Weights of a small GPT-style language model, trained from scratch on English Wikipedia: MLP 896 tanh GELU, 3347 steps.
Each number is 500 + 40 x the weight over its row's rms, rounded and kept within 0 to 999. Layers, rows and columns count from 0. Numbers have three digits each. The size before them is the row's rms in percent of the matrix's.

# k: layer 6 attention key, 256x224, rms 0.122, rows 68-127, columns 0-111
# q: layer 6 attention query, 256x224, rms 0.119, rows 69-127, columns 0-111
# v: layer 6 attention value, 256x224, rms 0.104, rows 64, columns 0-111
k68 086:440486461521526585485496491490471461469531489565489538487501434516513611501519512498563474543504507510535496515491478518505524531468499530589523441606481479454503436457439503458504468471504455510394473476493525506382529528500527530489504465586468446465485490533522430455500455552424498579451503523473548466487539546459452506501527526556
q69 096:485534497471573499454542542467507454463527509436418497502488589536474468534480485488501499390506493462457519489463557496505485517528456493439448532480452465550557497522520500503536462491462508501470514559532493545601463525498474458530478493557582488490564494543392432500504499500519501590481517522484547524476499378486579516528480504458
k69 089:433521484437482445495441497469466482458500480514523428478496492462568534479568514474495549507499513570470521469556533501429398474478484439436574439470543578505496442562522455435505429482528523559507470490524488489494526469476442527546513427519522520500521579431472498603480526490470505553488479487487528578536512458448569499536519531470
q70 088:475508487497486492423523520508427509490563465488457483559546469605469519543472478466530499489499494449417443480450518479502556482467546491519446501462447519486528504547485418604476487542497444437571468455556511477491489462467495399559468455605510517447455487477449489546551512515480462439494555502486484556473445484475513584514489517462
k70 083:566591512492504540564482503466483480506571520483519447551517521455542498468513441558440530513504530499431434433534456473508454482545520491476501576550435509573537484456512443525462503488503520527425449543468450521513506506510545496516521510503518469483450512473574447553424482473453468462472489565467489493427540478523461504534575515506
q71 094:541500473430457505524516477516419482573389468522529551449453525516429549534543461438502543478425478557557487477516488480510422511491405511540565485424452544457488501514503520522458566505499477516433457470521450547486463508530558482521549482472486488453475428501525458556519504527485540500482449563539455429524518548551523492535623509448
k71 092:546483552468478609436493509482509448509489550479464460482484522551497450528567450459490481538482484452531526498544525551475495499553557485513491521467503460455427477538478502484496552455527449518505462473528452501523453522460502467513482421477498568501534443573523383508490458517455553521530513446438482507421487505480549516472476527509
q72 089:587493612534455471514491483539517584501433451563518556559498514542569472497519558483507443602500398420524528499502524502480526590508618547510451481482450560430473482540458541486436505551504471500476485415457547445455545530559491586512520534527460524501453621548481485392535486515553502506494480523433500555492567460522482457520510475467
k72 086:475466593535440486460557501572437469519524474546412568618542510564486528502492495496467448514487544475428521482472474521494561476598498505505563581488570527502467586509394488471486442568455496458435567494543446508498428457513542444479491449480463469570477468474485468486514542498467504554523516514556606475476498474492552515528501451512
q73 101:462454461493424508522491435521534523464524480570504483593500510519532538511533548461537541491529496600519555424480488446475468525403562479543554481469548551479482499489428495451514474461480501475516513500513471479533515485467537558554505518479478580484437502563520391482541532471480477498528502472521521504517587615407475559390492582490
k73 091:521564422511516475496527524558489520528452530514508467501515548495480562516579445598516447416451564480497471510554463511576530497499542493496494598568517400546488500564480426534477569557503463412498502544460559448487564542522444529476529497459503525483512517544522424508490496484558433499431498484506470490545452503496526533514528525455
q74 093:536496566558473475474441443456474441519519470413487483479505492454509523471495483535531443488432385514541466526483492549485510500490505487515480522435510565520532491528571460518504497455490597520505430502521518541502530582557519515540488522475479480504414540545575531515463583537461524483383479556520485518524488514479465559509478546433
k74 089:486518595563526441443565486488481475484442492536471481468515519564518438520539594505558552512483511501422537513504518501451521522498552519479505478431522488506539499522537530515525460532497515428442441521509512511535473542568512487431514552529500501411569531478517482601459487460540510526473512452502521532487539450515463495552488466489
q75 088:500507452499498527501498453558565483459494512422510503497485473498551461479571503534504406493534449526514465463514467549502540472535527572525468460494468414490455468540516481421573604536508443431533507484439538522549538514486514485464498438479543528580533526455428497492488523541476421507496417465502502390453428460484531570504441461542
k75 085:498528488449469455472507526473427571547438425534493524528511459485468482533507549528495473518594494444436553469545502438555424484504510442505484479493561490494494471444512532497539477515517516537468581495469451463463481478484519532495533470530441517487449450458454516456479462497496567565472469506442517529479516545540461492476561523437
q76 089:437473463463502460406541504506517568478500508429490516510460499483423532520450489493521556474544484443445464542462539583492561507472501488511509474462464504536479480578511520501489534536496436523494516533515553516451526497531527477421530496491474490462527475468446609487534478540583490509503476440488530565526441438487468476493527511451
k76 089:487504494526486436489489447516462455480466497493539491537442515525545494513519438538464496458541554463541504503532513537521452485510487492471545511562480511551547500455518417548552435448497533496558472532526483492468487490509548534455525399447534531489539450477487547457571425474473536469501442505424469472451521416486396441568446485541
q77 083:451502499576456435512499549518476531496523465533521478490532471525518490524504527531584458470446565486522509535413505504455451528469460526444521490489548472451524570512470521514512508545476494408564535482487491550490499492588557501448525567449507485466556471530503469568510487529561493488484441533579533478505411485468396473457421467491
k77 085:547452470492456507485516496441488501497565453551390508493450500505495496476478540509527515503440501474506441558596493515492499462489486546526445483543407457526547471497517507571472486525510528619473476525479566522520524508535498526404494530481440486561552594437511526510474458487462551438498461494522484538496557442524485472504548475521
q78 089:452495452511540509498546547454507412533515442441481528494522449500505512504511498441348411469477506481528536481500473502530495524515473508530513507505519419480454525471535424497505516502473459463553576508583515463421510466444517539497519517522528521523479417554473528553566512522497379509528480545468482403540477505523459433479515554455
k78 094:471517445461444544537483466495456551444513472473466496494521562508468463556519459458544580459523484542516488499491467483449447516432457450475431528445537463520472458565501507481548527455571486541500466499551507560493463517497524547480538555481497491602526483411456471470508474537469484538473373436535534463510468464601475498491551536472
q79 097:442398433442462490481534529492484533436508476450480484471488470539560458489442469470518468539459524478516561586605480524528545447485517523522456510568493463438566506526490480510454523535507518531458475481465464529573408554504403538466537572499473486544530511503511463522562487479527474484496447513470485460536529490475562482479464434428
k79 093:492480515491517407588460425550527453473556539470531485464498542507482530542484540509495429566481479483492529474473532473552515485469532470470471580511498500504602557423499496496538456419548462480510422469519483568515435478516565512458528527589458520532430503456493454552523473488513479472527519491505524433493454495547594463427540488528
q80 089:471522511520500492515532548471495466398476512478561479537515511449469513513508498547486494508529442447534491502555494474516421496585505601512506454522566503602439459546580513542554518553526488515456443527400552498436501542476542536418494517492458535495555490495506519507472542515463443467555480572495516563538538498546491546475504531465
k80 094:491515481510530524489534519507516474535511432496537478554445510455486415527528523527472593515510476507478547472533472523506491505528496508537539470452601478453525508543481580463525517472541473551557477532461481475494561500521626530527447410520509487560457449432553468485446461494467458450495439514518542551480540515536567505418470475447
q81 087:468491516511538456483470500512439469502529460508491528428520542467502528541411514434529489459497546538491488565561504432586504478552513444473462496397499543523506543528508530461540538486507507488503586520539438537503456450520440413530446543536446471458544521469454540529552498507567484526517405507579452531512483463533494461536454496541
k81 084:462444451547511517461413470503508527478530511546511488484503445450491518492449480473384510569435508417529439528480442494462480528476483508468516499522505480545563504513505450582452509503496441446460450438475551515461515490458542506520512519483435492477535432483533499477508469507555549490522506457430408465521470486527592484545521465518
q82 082:519536496491561497546456483510491460513489529587517466525526501473512523459487508496476526514571449529536554568470518516450556459482537571485526511574488541518451469543494513464475427535470554529497424517480521465445516472485485427439508535458495548512457425536459514537576523434533487560517459554483537472477348544464521442498536539566
k82 083:476510568494508454439533552538438505455563557435471560487469510552490465534527500519538544535530567539443542576457484508499500497410482495519572512539570547544514408497465536511579487517514453449561543551482454465498603501489499488504519524485599562546501488503449527443469485505492478452536521522540417505466460535489476544514537545485
q83 095:429504497480481562502571477492552497501443473458443466471498488571439484461506469464473525515505464478512531504533523563556494510488523559483529504451520490460516434435455455530480549517457516451512493507545493439483501477488544509523439490517429429545575538498519517502488489516444454486566441462467505471498478460559534518459429479449
k83 101:523566516486488495507474547468518482489495567491475481468418482473431489571446476498455527501466404466523506533524530534536537440460532482432492526447467491504594463416563488485493536520481516498424534537490557512455454465501531482544573565544475495533450487491454515417508506528497477496558503491453489457507461467517469485460517534538
q84 093:515494584494506520456523540499514500503563448476451510394480555503467509526463487504568565547454494486523516480513542529451511495531489420461503493477503543451501459434504519531545539412499469425506498510503488522489514486519475559440422495546468555449494490520498478510473524488571453520530496475502484535513488543506494513477561499559
k84 086:497511503562456486466493534528463466555459492461475464553527482482512481535496488451500507512526508518463466461561454490518549491569457470628478506514480526481514539525456428476468580436505489517449495519458515536491546534602445546530520481508487499431527491538533455454500518521397556488475508516517476444501512604565544551502458527466
q85 106:498510443514502489495459540527540510527475504526525536632538481473551516519591528476488461546526440439573526524551449458539475576453504542579549488534528499480432523432453516557496502520536508489596496485436512458463543555530531504481530529408476554554555460491456463448474476447480490492587501501507501449482532516449502557489494457503
k85 085:518507521535524490511532571461554496504438508538491550546468528518427417475442597535544484462531501470469540464514432451564531576507490490569506443476543471463464500503501539524546500571433436506532544530492490445538455495524491457455476441513505528542544576572554490499510497470484504451495546479506568445446521480497511481525445520555
q86 097:502549558540480480416524548491431517538445476522526513503533457549464455508446510513463500494502373533484533552463611473445452483508501514523452495476518504470469489516515556488476514471483519456546528452515445533577508529498494573549561510502533537489556528467599526462455552515475523486612546465531448431506514508483511520504550512515
k86 091:489471526538546593467464558454516521402487512461509506568513505545508480484477577563438436523429519473518561456575452479499488485551488532489468522529515531424484511521540526497499488455485575554532481489474459453567482531472500506466538438488484431442466502559493478541491503543538520460479580504558516509483569458535604544523438493483
q87 089:424510527485564487475515502546438470433496474493480448408527441448485522519458514466428512468484492534520461527480543475564463534485471537470556477450499535480513509444499497510418449458432475481541503490462503550454505425521537546491425464538505511534504462508557483499463519533501514488441521571551490488543507494511500501481541512492
k87 083:507502507514471488492575503468458458378481449460386552474523519495447512484513527448448495519478461531472461475518497501494534501480523584532488556543476547589471399552498514517473568459476522471468460486465456500470492421510497476518493487470522574509466528522548418530493468510445505497478500506457522458554483470550578496500396533502
q88 095:524478501505522492508510477463495552500505487455550545487519532487531480475474498482483456449519523436524478531533496397490483543550590510456500469488448430485567423542474524438490431529555506527472436478528498545494529439489510495492477592576487499503465521353501505447522533525447527425500513527441494488439515440521499540442521420551
k88 089:451502553517476493535486489473441520505522545489469463513592519489498485515498524497478519428507482525502511482483488553407478488470453553427446549513551519547497521446432502462515434506473479453478412510586429455498407436503529590556520618559479497518531502462454496571503439528547446515496533475507458507508457581556476517473555513454
q89 083:537474533639539489487476540507563513481506491514517469532496554509496566428468504521434466499488482530533455508442455519457542498473507538433494526467468576493456522538441564510532499435551492491444437546485523482496426508498439566494490529429561519422540551458477563456549486524549525525503484525606448514511517585522404469528472595451
k89 083:572502524522573474456465511486490550478462532471480401490541463488435553482530545557531548515542528487564539541457458587496499478530448527498577473543528498481524498531508508384578508455545505470455532534398425538490554499506435532484457532444485496510593489555442538552480529458535501514449514472469472484508528487486484513494507512555
q90 088:469557471534545541470423450470494501474529490443548526527431496522511498526553583581519489495521491460526521516492475499455523467427469570549510419492505441560452499482459492518530610509491542490513511562515449535437452544554531457445500500489516466550515476495436507435510483410431500413581498557512578483576542469427449511458516420454
k90 088:587527464515510499515459471509509477494520516425522451563531459513489449564455510558495471479592437478489531546505458470505428497538494453462431500532495478573457559461565525468565483478494410542540559566524525446506456491542472607523538494514495530545474457499536537507518466490463449489481405482542525519497553457487467541463507506490
q91 097:513490503534521501458596462478479501490466564510502492478520524520465493499403512532488505496485503474499512512465484448493534563518516500517500563488499496460469547519514464538470518449440486529453530446545506551487490502526472539485505448488523448464510517563491525526547430549516544627502622485479458460533408489392507557535562511508
k91 089:566521498541532631495518498544537501480535484468427522566518460494470489517491548438491455559421517548485513564509501550555533513469542441516539472544496505464453481430468460516499509512568429501480501503503419495383526542518512429473572490472542461450513504551490511536542476574545536448409460561481513460534450485542601468465495477528
q92 105:393492503433500547523493508535480649469509519471526566488503490551536520557546489547417492538527520428514516518557541465520505459566469487498525515547520447447485409474469468490486528500476551448554465489499564432534497529520481481550502438428542484516533522525489409486474530485450547475538486516446497424439504465457490539497413481567
k92 098:544511543427462473432428522498498484553593539546406479504544532465491474528412492463432437510510483544487511526532475484556592428438542508508535505455498528542451461450554459489501521515494505500424442477506498418503473507510473488497509553537531509512545464498465499491501550509472520518505511427559477504462513536490561528486517475532
q93 089:524480563630403595472466501518504505512463454475513520544518427481519512454480549569526543519487441502464439437496501464503499472513540536453547438440565454465475482491481561507495577572550518447495502457493532521483502498478515452454482518457528514437464431493501438463460451451480466455507517548469558531493614449504557495482473471611
k93 086:514511535501478573501502523525515416490481456500439558523453522462473403451488423536558436474527489393535492471496431527580484439579491523508546481498552482467464535546525527560496482514538475552479522476495509471520490547533480581508474479516446459501416452534527531476425447494489507470467488473564508524465449473490524475512501528486
q94 098:532512476497568441482517477495575478463480538439512445526555475488491516597488495555509404456506575507550522490454474496468436489500520535444470498544505529551509465472484514540542504487507484511496477495538451563491549490529541510454423542528588493501555525454481526536542424445588431548439444492446551518449447489522496525520525418449
k94 093:520539472515500534476479487471438478438528514477516501601548487498536495455468531554519493464502501455485416499522575533532485494483511507464487441525505507557523446568464440489542516498531524489554527540472448527499497441467508497520477579528552505551485512387426575479534503471430482513575497573388568439621444511534484515494565452463
q95 099:480457486580490525442549535467469528496501470476444570472577543536461473479538479497488457487496557527470463551457467557503546541459478458537468483534513496552587459485402528468529515461456455450490548527502500493508469490521459456523464558527556513483559523510474536568541480473485490549571528480469458491527464490524477424539512549533
k95 089:537474472528555562526413506528463496548509563520506441496485542412562472480514530446469497466591550448500501494536513541418518530503495444471564539473450558508569511497508462565525515505533542516518491523458546542483499484499433486472529565485489549462554529424413557465471468540504522475506550478539525575493495541487475491520503486488
q96 083:563504494423559485508462488515467541532545479460504568573502506511500538484424511484513449497495495449550450526517546453530454519502501465512505474547514538487492509466518540452500575480484464537607491473495482470524477447470393569483481466518489474482538449492549427520554470452474498461506492580468576484472487520543483523573497576472
k96 083:502443521511560525428521472555558511491511565401533489536486560472548420545476575500512514512523478622470547468472445515533512496478528534514492530482510501471458586472492546523447492499478464541536531439471441544502537480462437474458543416521463423525490503482475509490499511520525537588479516493497475486530448485456503560500471552512
q97 108:419454467470530487506565538495495417537513449486516544445521461531495486529489465505518483500479545513481510445519529439567467491542504458502479486471501527422526537486464564441506471536476408534494520543510552490544526548505459510495520477509465469523491516484535463491501575526463514511459461439483507432441525501556537550432398481407
k97 099:541563474465503547427513432485433548485408471521492482408470633462510489495469450502475550480450458509462476492436532509503508479461488524528501482593501586578504524527525513473479423477544520512454479534576549534499522503526489506435520521483466522499498529465475502506488547490475524598535478529412443481563507498520576530455511536510
q98 090:555536434544389611466564436507523516494435476544431504468457541530494507489509530428514460493517588497491459527500523490527512495486537479465516434563544477449480476509463527527478467496469478439442529450470539463476557514470521526459542403447446491534500553506463486510542521527484503473417510449474546452509528544481485529467504547527
k98 087:474525482496503489493622514446467518470474510478481555484386498501425486560533508532491523447441514437469527550472469607430561455561529479500516566493431534531465471449469516497523538459523499472558437507490498507530476487512463507497582420560459527465494476491486497563521533544523532557472479563510530484516416476517581481432509516517
q99 078:514544460469462513548496531501438467532534578548496512535507469529527559550505505503487464482510538487524484485534541500544502484419484503472531507514463553484516474437539469417403468530512414494445472502524574518486453556534476482574551480455506490514458497593513454442534410536496549519520496527500483468484527472437447474550542473581
k99 079:576494586524438517513438463491511503512550543491437481498516504499515534480481484446521444605526458499449552552499530404503534561503556451508500455523472521498505502507456498534467503440444455462467546460551509499522507521489542537444458513527588490468560577499477500564468485506550483456489516487467588535464518468495579571573521436541
q100 100:470538437498533589441511522469461460465536405491426471435507495439532438517445519459510455485509512515497466489507572470507437404513490451507474504456465438506514537537467468474452508477494508451470534529538517497479546487434480503532415517539554480544559555417453525454520513465508527540503470559543559508555485506493599500501521595464
k100 090:494524545478492498566556507515503479512533509528540503494486445541480431516463568479492507521506520500550525526490502455394519449489504492465450507479469585538534464499611523469504435499473575535546499435463471450578496479490512577526460478577514511531439475472515587490588575464540509451522491505395483412560457470552498511472466521493
q101 091:445471535499571447457534544519462467467510505449498543488516383483466442526433506518493472471472458486432446590512433559537464591454534472505529466581502428484506503462505467466547530417556493483502549460444500500605493503578544571523489483508475455537478477550527531507490503540480556476490568564456478451572463456529443541470444522505
k101 091:553541411492504488465496499546450460396445501554446520520444554446472512562508496491553515477499483564463495487482503487468486468459563493435421513476465512524519536528456516553495502519482536474467510563504445540499464442508514456423512480556444520458416541457504479514501438475510575605462512537530472536499488438522475495573404530536
q102 100:476491398477443537575509493543631576459485505548604502516491430544560503536529504520455450480518509496463539452485452476609475499510474539575541514539542564501456451497434442598433496503524455494573488427484507533561494539533533538480523495455458511564455486480505558514480498507512508469461507550478521428453533606455540494474469443553
k102 088:516492463521432558472532415483477586438484472571483530569514504449494565540493448470482446461505410468482574507477441529549551498471492439505442606485505530461446533505545496517495509493541453446593452564478490499510514482437442532502518515548466526536497478510557484468484496477563461488472516489459533460508508514477428542496511570545
q103 089:497516415513466496479580494471436512499535524501486480389502537522485499466442410382448584478465531430513440537440518540521526488439479444430493478477385539476585440560532449483487571479477471403462490442497448494495491438477454525525441481599464515539542487547561532474503486550533449506462527536548501498479479515573488471501510539478
k103 079:485491500483581573480399495470478498529509504464505434489508491452491517461498474491542518488483533470523447452533540548450567469515496466469435520488552445472598491458493450462474451472513560456513414435556512509504533453562550527435476502481497519469422414436539508495494492457529549461494528464462482499570508574509569498514460523526
q104 094:475489490554432488483483472513498503440468460562532427522481509431540439490538526540466457504550497458487524475513542453499516438444547554493473526506494471558531543480451520453517484471441500453484409576518492509520495556533487527474538529446400526447439528465530438475481461455510474415493496543523562461510514488464412444480423506489
k104 087:476465449549501429554570511589529476479600497460527483448449461522491523473497540527440484525579480416481495485540432542565477508528444560484497507516483467473521465508556460475555498509499504492512501516474531527561544522458487544460451486505420533448451525533491460596453457515498545441544485469579481531478475553458512466517580561558
q105 090:475498480517520471532428504500541516496511510539536547456510574488495459402405529566517524579465504558450468529506520562502518448500493466470503499532509528492494556481500546468547460541574499534540461499542420446513477518450536479499462494512438476453468481488517439490489496500484424499524560524454516513564512509476506503469484491485
k105 086:495466516497444510463497493523484514529478500453621443532433495562447515525576489556499487475435541461521530486535500486528464526439501504480473552481528475529603497503463523544534517407547479561525507465460527495493522449570513546525446471510498473492464492554504481456503516492520574385471448508530556466497624443475496537531522509550
q106 101:473529498505526472495486500539487537533555546513494573462509536500495515511522442448578486510477517468539487448531513474529530483555548601498504465524534481493483453499522557526512590535493503532562523410520469412559555562498510544504462395496546482538503477523514486515463553507471560509472480442504427506497508527503500522527460481476
k106 096:526542505434494466485459519570497488511493529525546513477568572503489533505545556429536471471473495507505490432541485480528483492497532486495553550477447519549486486482500526471485511550554501477400501518540462487492536543530436408517481451478557511515588508477547483460510534483529608548495522516492387426459522460468537565470398560506
q107 097:492568479525501451563459528486505504504480388533511417544548527471469570494514512515525483538460424509565511562532533538471496482450535493512531409501512494525452501530522543511511433556575490502512488537537463498496471518426544480479440507449473466452483485496500495426500431448513440506505488516561554503546520509473482551546542502518
k107 089:487555595530485491398524530507515421480485494458542491539443525584519456473597546542548434510515406403486486481450499499472527476516496574523479495527498467505485427546463522486546490401497535489523511471455505466474480561473550526449492471498506478497498465481529457505523474454458466478504433532471532499547586463477418547448436525554
q108 089:439494451530524511477490545451501523448453397489505512489467527570491443611508545468486506542473529551512520451456460456502491539446498464551487470475463476503459551554520535526512551414502470552526507482427580479495532528457445529474554487525470524488499560476469488516570488504521539486519503515489468501484451540601565419484528492395
k108 090:577389495464508536492493444565542534511500502548536470433479545459457508462498491475503498448498474517457492542485464525492514523434532454486453498530536521473572524495529498474532474503558508516507435521496443536523425420503535535556490454493500516490433437511547469455513585521423485574547524511534529449447503481435514467477469491484
q109 092:526473481537515588570553444501523546467417508478550477527413499572595538498496534530463548523480499463494551416562441482453493564557424502530501489571476491467483448473533581565521463413499478543466442494516564454535511539473459517399469410413464458454441455578547471549479515476524553480548460476468513568447555573450483523478520475481
k109 087:462450538441496521455527448548459436509446520493500516461481465490474492524496448476533488465500477513469511497527539508617493456530452442520503557474545458444513612510505522520530556481478457470482584418467518494489522546487470494564573478513537477508498520474544490526475528564482565513474504560509471489473541503500535475465511522543
q110 082:541460549545525547569411540455500526431488559490488460539485556501484478487582466493521483520460473521482508464512536510470537521586496444463503467484477520468439494521564468426464473459467502452552488489507498525474470492529610527520445467533600464523452479613530402490516596526461453551522443477503506544472464540468506477541572496458
k110 077:480473509422539494492509513524488565504510397451476479445494528498399425556541442537554575508523537519458477476520539532553432540475592492517548474495453522450482514545477507499445466476445474565462471447518522583532479441470495489489476503483475576522549460466483533502512568462511506503500523491568468565523504486472550520543542520457
q111 092:442452555571473601527510495496505462466517529570490439519450513533503457524421457481503509555565549490519542470515506435493576443414500484516473496479469500478527515516488483506515480479492545557508531442478548503565458576504544539480490489527468520518471492490490502598551527498503537450566507444462507495491570503429486510502427545529
k111 094:561512470497506423430497464500474487529493471563472469486506498481472517505516403493499439541539502483491498447540437526587476434501461485434506583496443483570533559451456462497476474527425438536558423498445466543476435484536512522524505444449486532437507493517549485590457462534599513479512575485552463508446407567520584524468504467480
q112 089:502569541503513514499503488489427556535519516511446528547399511527430575498508477456465544503460569469481514535506472535488442497569527488490444438477481456471501481470507416540481504486471500521558437482479580494552491535533470526485573433507478570479421461480546505553469477484480486491449573536522522510513400488498543471452517458586
k112 089:481556537482419545445496497514459458477435508519437546547590547447460467562551465460544455523524442509475461523454513489521524495466479501497492493515520453550522493454527444507491538499500532498481470489541482498493629530501506475495549480479511475461511459491490444509471507557416480530536510515565434575480377524494485503520402438538
q113 094:473487527461478501438557561500452547447613442445451529501519522468517527529507424463457532447529529486502494515422470474517496517483479454486498530505448479511529530484472501562501527509487487433454512599585530505530466478553502500500494494524515510541549485562509557421481467497495494562460496472469447567541437485506500491563522515491
k113 086:535461511502524500501482465497523530528446556455451490537525519464542508419519467478514512470570502525510532476496522419491484477447576503490507527517408496500538524538523392535496444573553514469589436498532469488438499505480457454443514559487521554438542494524492542478550529502513494549526479411541456558566444520501529512510481540532
q114 099:488530531481525468453534552473433489483524511522443480462473476480477482514448527509502538462471428511448503478576512521473494503529498510493517420504478491492501523517458550515530522515472547548525451470538429481506426517528556513569535540572565563521508523476496458474547441513450473522525526506539535507514430398557535547536548488420
k114 093:481544469461515501582532546481611459467442542533536445517477489586535512468495474564472476545537465521470541468559499550439479497514411526454479495438473502411485512504499520550479439439510544483464433475518525413510485451488516535537476505510509525507538553515429519534486440522452463553563455465564533457469593505514542482435502439466
q115 089:514468518455567531527471550505505509605490519393455467516436467557460497512511509461490471455512473397486571482510470491537504540513521404479458494514488487384537583477551388476492521514423498527511503504496501560486492452549478518548500545565589482536502526570429538462507438538496512457546479440493525437512547434508509491423571494529
k115 086:463562461566392494541493483543513519496452482553434552456478529483572484491526470507556499496467502520511462477583563502494505482491475467450463493496497464526553544491476529427482429483462533529498540527477462475549448456458542489451584504456448529506627577498407516555512492499521463428451523492493505478521514442459553534502515455427
q116 100:576473465494507506486468580538429393468506534489435480507522576461478553500493498455485535547432469526471479484518514553489476522523435512498473436442482506469505461482517558446551439500520495502475517492547506529466439445502516389597499559563558468544431487501513465504511441580500477550503491451479490573543449501534535426594540540519
k116 090:504561571473524510522525518485527546495450484437483520388546454593511480451513502536490503522534513442491505452491516436466496585564540462509530522499453494453547504558479521542558558456481473537476438486578462485546567479450457475411445446499514574480534561457429511525545432489529478485465487419483550567496549514458492500540485429464
q117 105:430525464521487500550408471504484531536494533491559466543473474484588519552512577434482456591537422466516514421481471510481564450537512455538546476509578480443439476454485497525479582490545498499485477521513537501498546598487487567414481494431521545486447532428454449481439534488483501530443507523518542504486544547434512452471493488465
k117 093:511522561474502515432470526496512498580517493516508527485569499507564475477503495562556460490547613481478527506481517484470532566534550474469537488532460475505459469509492500442557597534562535523454576485506499513542536488559477546499511467476490498478501502534470496567483567492502518483477512470514508481433528427428448514500527506582
q118 094:477451456514441532589427517502533519483541437527538464505487465508552485505542485479579478474612430482447514443587476477509521540569508516509496506449538470522438513422518500468517466514424511616539512464520516468550545490466490515526498524510497481562502509452448527499484444484536506465484494476501540478518560382459431494499487440537
k118 090:445495533492436434563512472503560497517481523522515501478520457428487507453436483462411477563569485418475482574521476480566549474503513570439481448443518562499510555491460499525486526560452519570516548505540505458419496468495529533529577494526523491550439533549593590526516490485590441499485490448496510480447488475473475516522555494495
q119 102:484456561511462449434522487529422439412553508533415510486534558461468570504429516495474589448522551438495448500459537481506556468492491521492525483464435481547459572516509483478497461481491534461453510586491464598528511464505439469539512563481471511510542509505428527480510515529466523551540531499526465581525526439565472546546508562489
k119 092:508495510471540445519429388437486461550476546545511434537482557524464469533553546557497464551494486491538508420561408532482491545565466575455470560527553504446493556530507508529569495474482455538489480516493508540517495477501457481456534572472557469426494514556530487560471474486495531418532432479478540543532530589511575434497471480534
q120 098:526468414526573503451467454465490445531543483500485465493492487441447531458468567495526521469450516550495502452551519525482458500444516386525467533634477540544464605437484477455476478505547461522492513461523521503472481482431466491522539554460478485472485493545480545489552538540487588550456573491436473490589441473557545463506527440514
k120 089:443526455549493550482538473525509567530415540499465475427452522559495528518512496474451458471487517493512491545478599526445490516464525471460508521537500483480470430590519528482513522455465487498413527563539594496455463513492521530581500473479537537547510534488464531517511531477516509501532520549451579539525453509495503437469482485539
q121 096:489519521419432436473560531482428553508611505442486484490525525497489525482501462545442541483489530483474392539556551443467492488472553434468508470468435600449538505519511500479517495493491533438442488422493550557518484529530470504548500541526525535553494556437503478465552526494503506466518513435494401481488444489525486514531527506423
k121 093:451477537555535528470482486532456436459515569459512507479518515510525545521478470477539458514513522512469548443483522465459480474539555546497528473571532509466509488525555514439470486444512535501446493465541532475496499529556586486517471486477514501507471604505503447572554573514489576415519503445430566445503540486571505456453502453471
q122 093:486521542486513485512578609497487490494526484481470499531513427474509451477475484567576430526509513414520525543520492488487421477493527392470490417570568440537465441503505489538480550515464516444428515504525479482498537465538478496511486486501517542565516504473482482497543375539544492531535538510498467465453473480565516443521449577444
k122 086:550574510516523505460474530497473460516475493490464536507464542448518430480449525515529474515574472480503576446525505445436502512560455494459456477513510578448495481534542441526535466537435557559527519446514448520597465460459577494471558546567545467570457558458431462556540480548481523491540464527445550454529488508531566528491484583474
q123 102:555484549459502583461451541489446549490552465472386466476481481550519563489443466487402546531510450446439493522470521459465541464498472519438477462459502441542633517462546534554515483511527572487467423509520438514551483479525513480541499477516480491448528456451447520452489516562451461531581540540507501521501493488456458509484441516495
k123 095:522573474475577455501502442487536486503503549438503456467515495505533475492542490481539514536491527518495539471475455494441434544516511522412503535428400508548556487480513494491476521518463588483546476493497393475538507477531460534464439507548487492461542567503546491532424511446493478484471497388510513542500489515537486495451511427502
q124 092:477511446513512482518530502513518520412504465512530455520467486468505509460429517482469550559453520468531492493462520551435524552469532496466444466587575533552582476500460532514491449538513506527542453509535516535514533530496528571446520512520545617476521502417446545480529419497439474593535532460512478503510481485511455453498529537483
k124 084:540530504553499493504510487556527536470493476552577492492484472479459519391432517579496496554509520438504588582494453528478508536587410512436507446579523542508513493491499536525470441512520577478545467505451506494529556430460566481523476565479504525521479502532492567411534470489604482431508482587546606477533512493516436499486463477547
q125 091:510484529524530522536517511511476513557547508579472490503598499449443542528442519472479457478445530484517449538475535505449524491469549484490479548474525517472544500503463524506513533547529517464493518542487450492409548486485506549524459547566587485432509465539544477448509451563539489526468592508473446493469445515544467418451535487517
k125 084:477540543448554576532534559435433519467542546470418444546512507499521476539532513518495576531500474486525400519509483463475555536507501433504577458463494461525459469524480484491475538497487497464481527516493492531459573391492470459499528578525490342476431477427462470437485454518495481464473571481503519560548462464520462441489496512494
q126 092:500462508488514581472491472515508494484581504432470472532489464514470482505485468452486558493567485448510516525478590452504499488465518502480418553473447420495451516551490458510518505499489462482500526418493473514609457514513439552575508563573516536481504476498491515450559512477515474457510538490515558530625495435523579450552464503453
k126 092:474478542565440483514554477468522451436571558471530459521493488514487458452485504551465519512508507499493569428528480513508522444516513461481495436491546483560487508492491476535480498451465506559473510558433524489504455452574543524495549547532462489477429512445579449528549542512557517426519495490545486511511412527473505479501448511496
q127 105:448530517547472546530559528537479558497524525507445515435559602529406503486480483500471524479506528549520485551471542494502493493459497439457418458438427520530496516506551489575466550496458509414508481492476410524519495454477467488577490511559486515452508496488557514505596543495485504540569455471510486490527452511493575497497481512508
k127 088:538480516451514543526499478451439443533511523471456511547485475445512462585593489481499512504501470447477475496515513458561495511387484532480495499512521468494486550444542456465442538549464538509534420559454443443513494513514465499492472517568392519477442413593564465380535469453562510501505527522481440580537530520518587502494456485474
v64 093:579531541470511533518485567502471515542461432495606485530392533472496461483545516477536487532489467489510550479506536466419467485478468470466498486559511488519457528499544452534465498515480532558487424621424515481482462597415548445487462467449497512438474485541493446436603554511508516479507532515431543466538490470485488481508490536466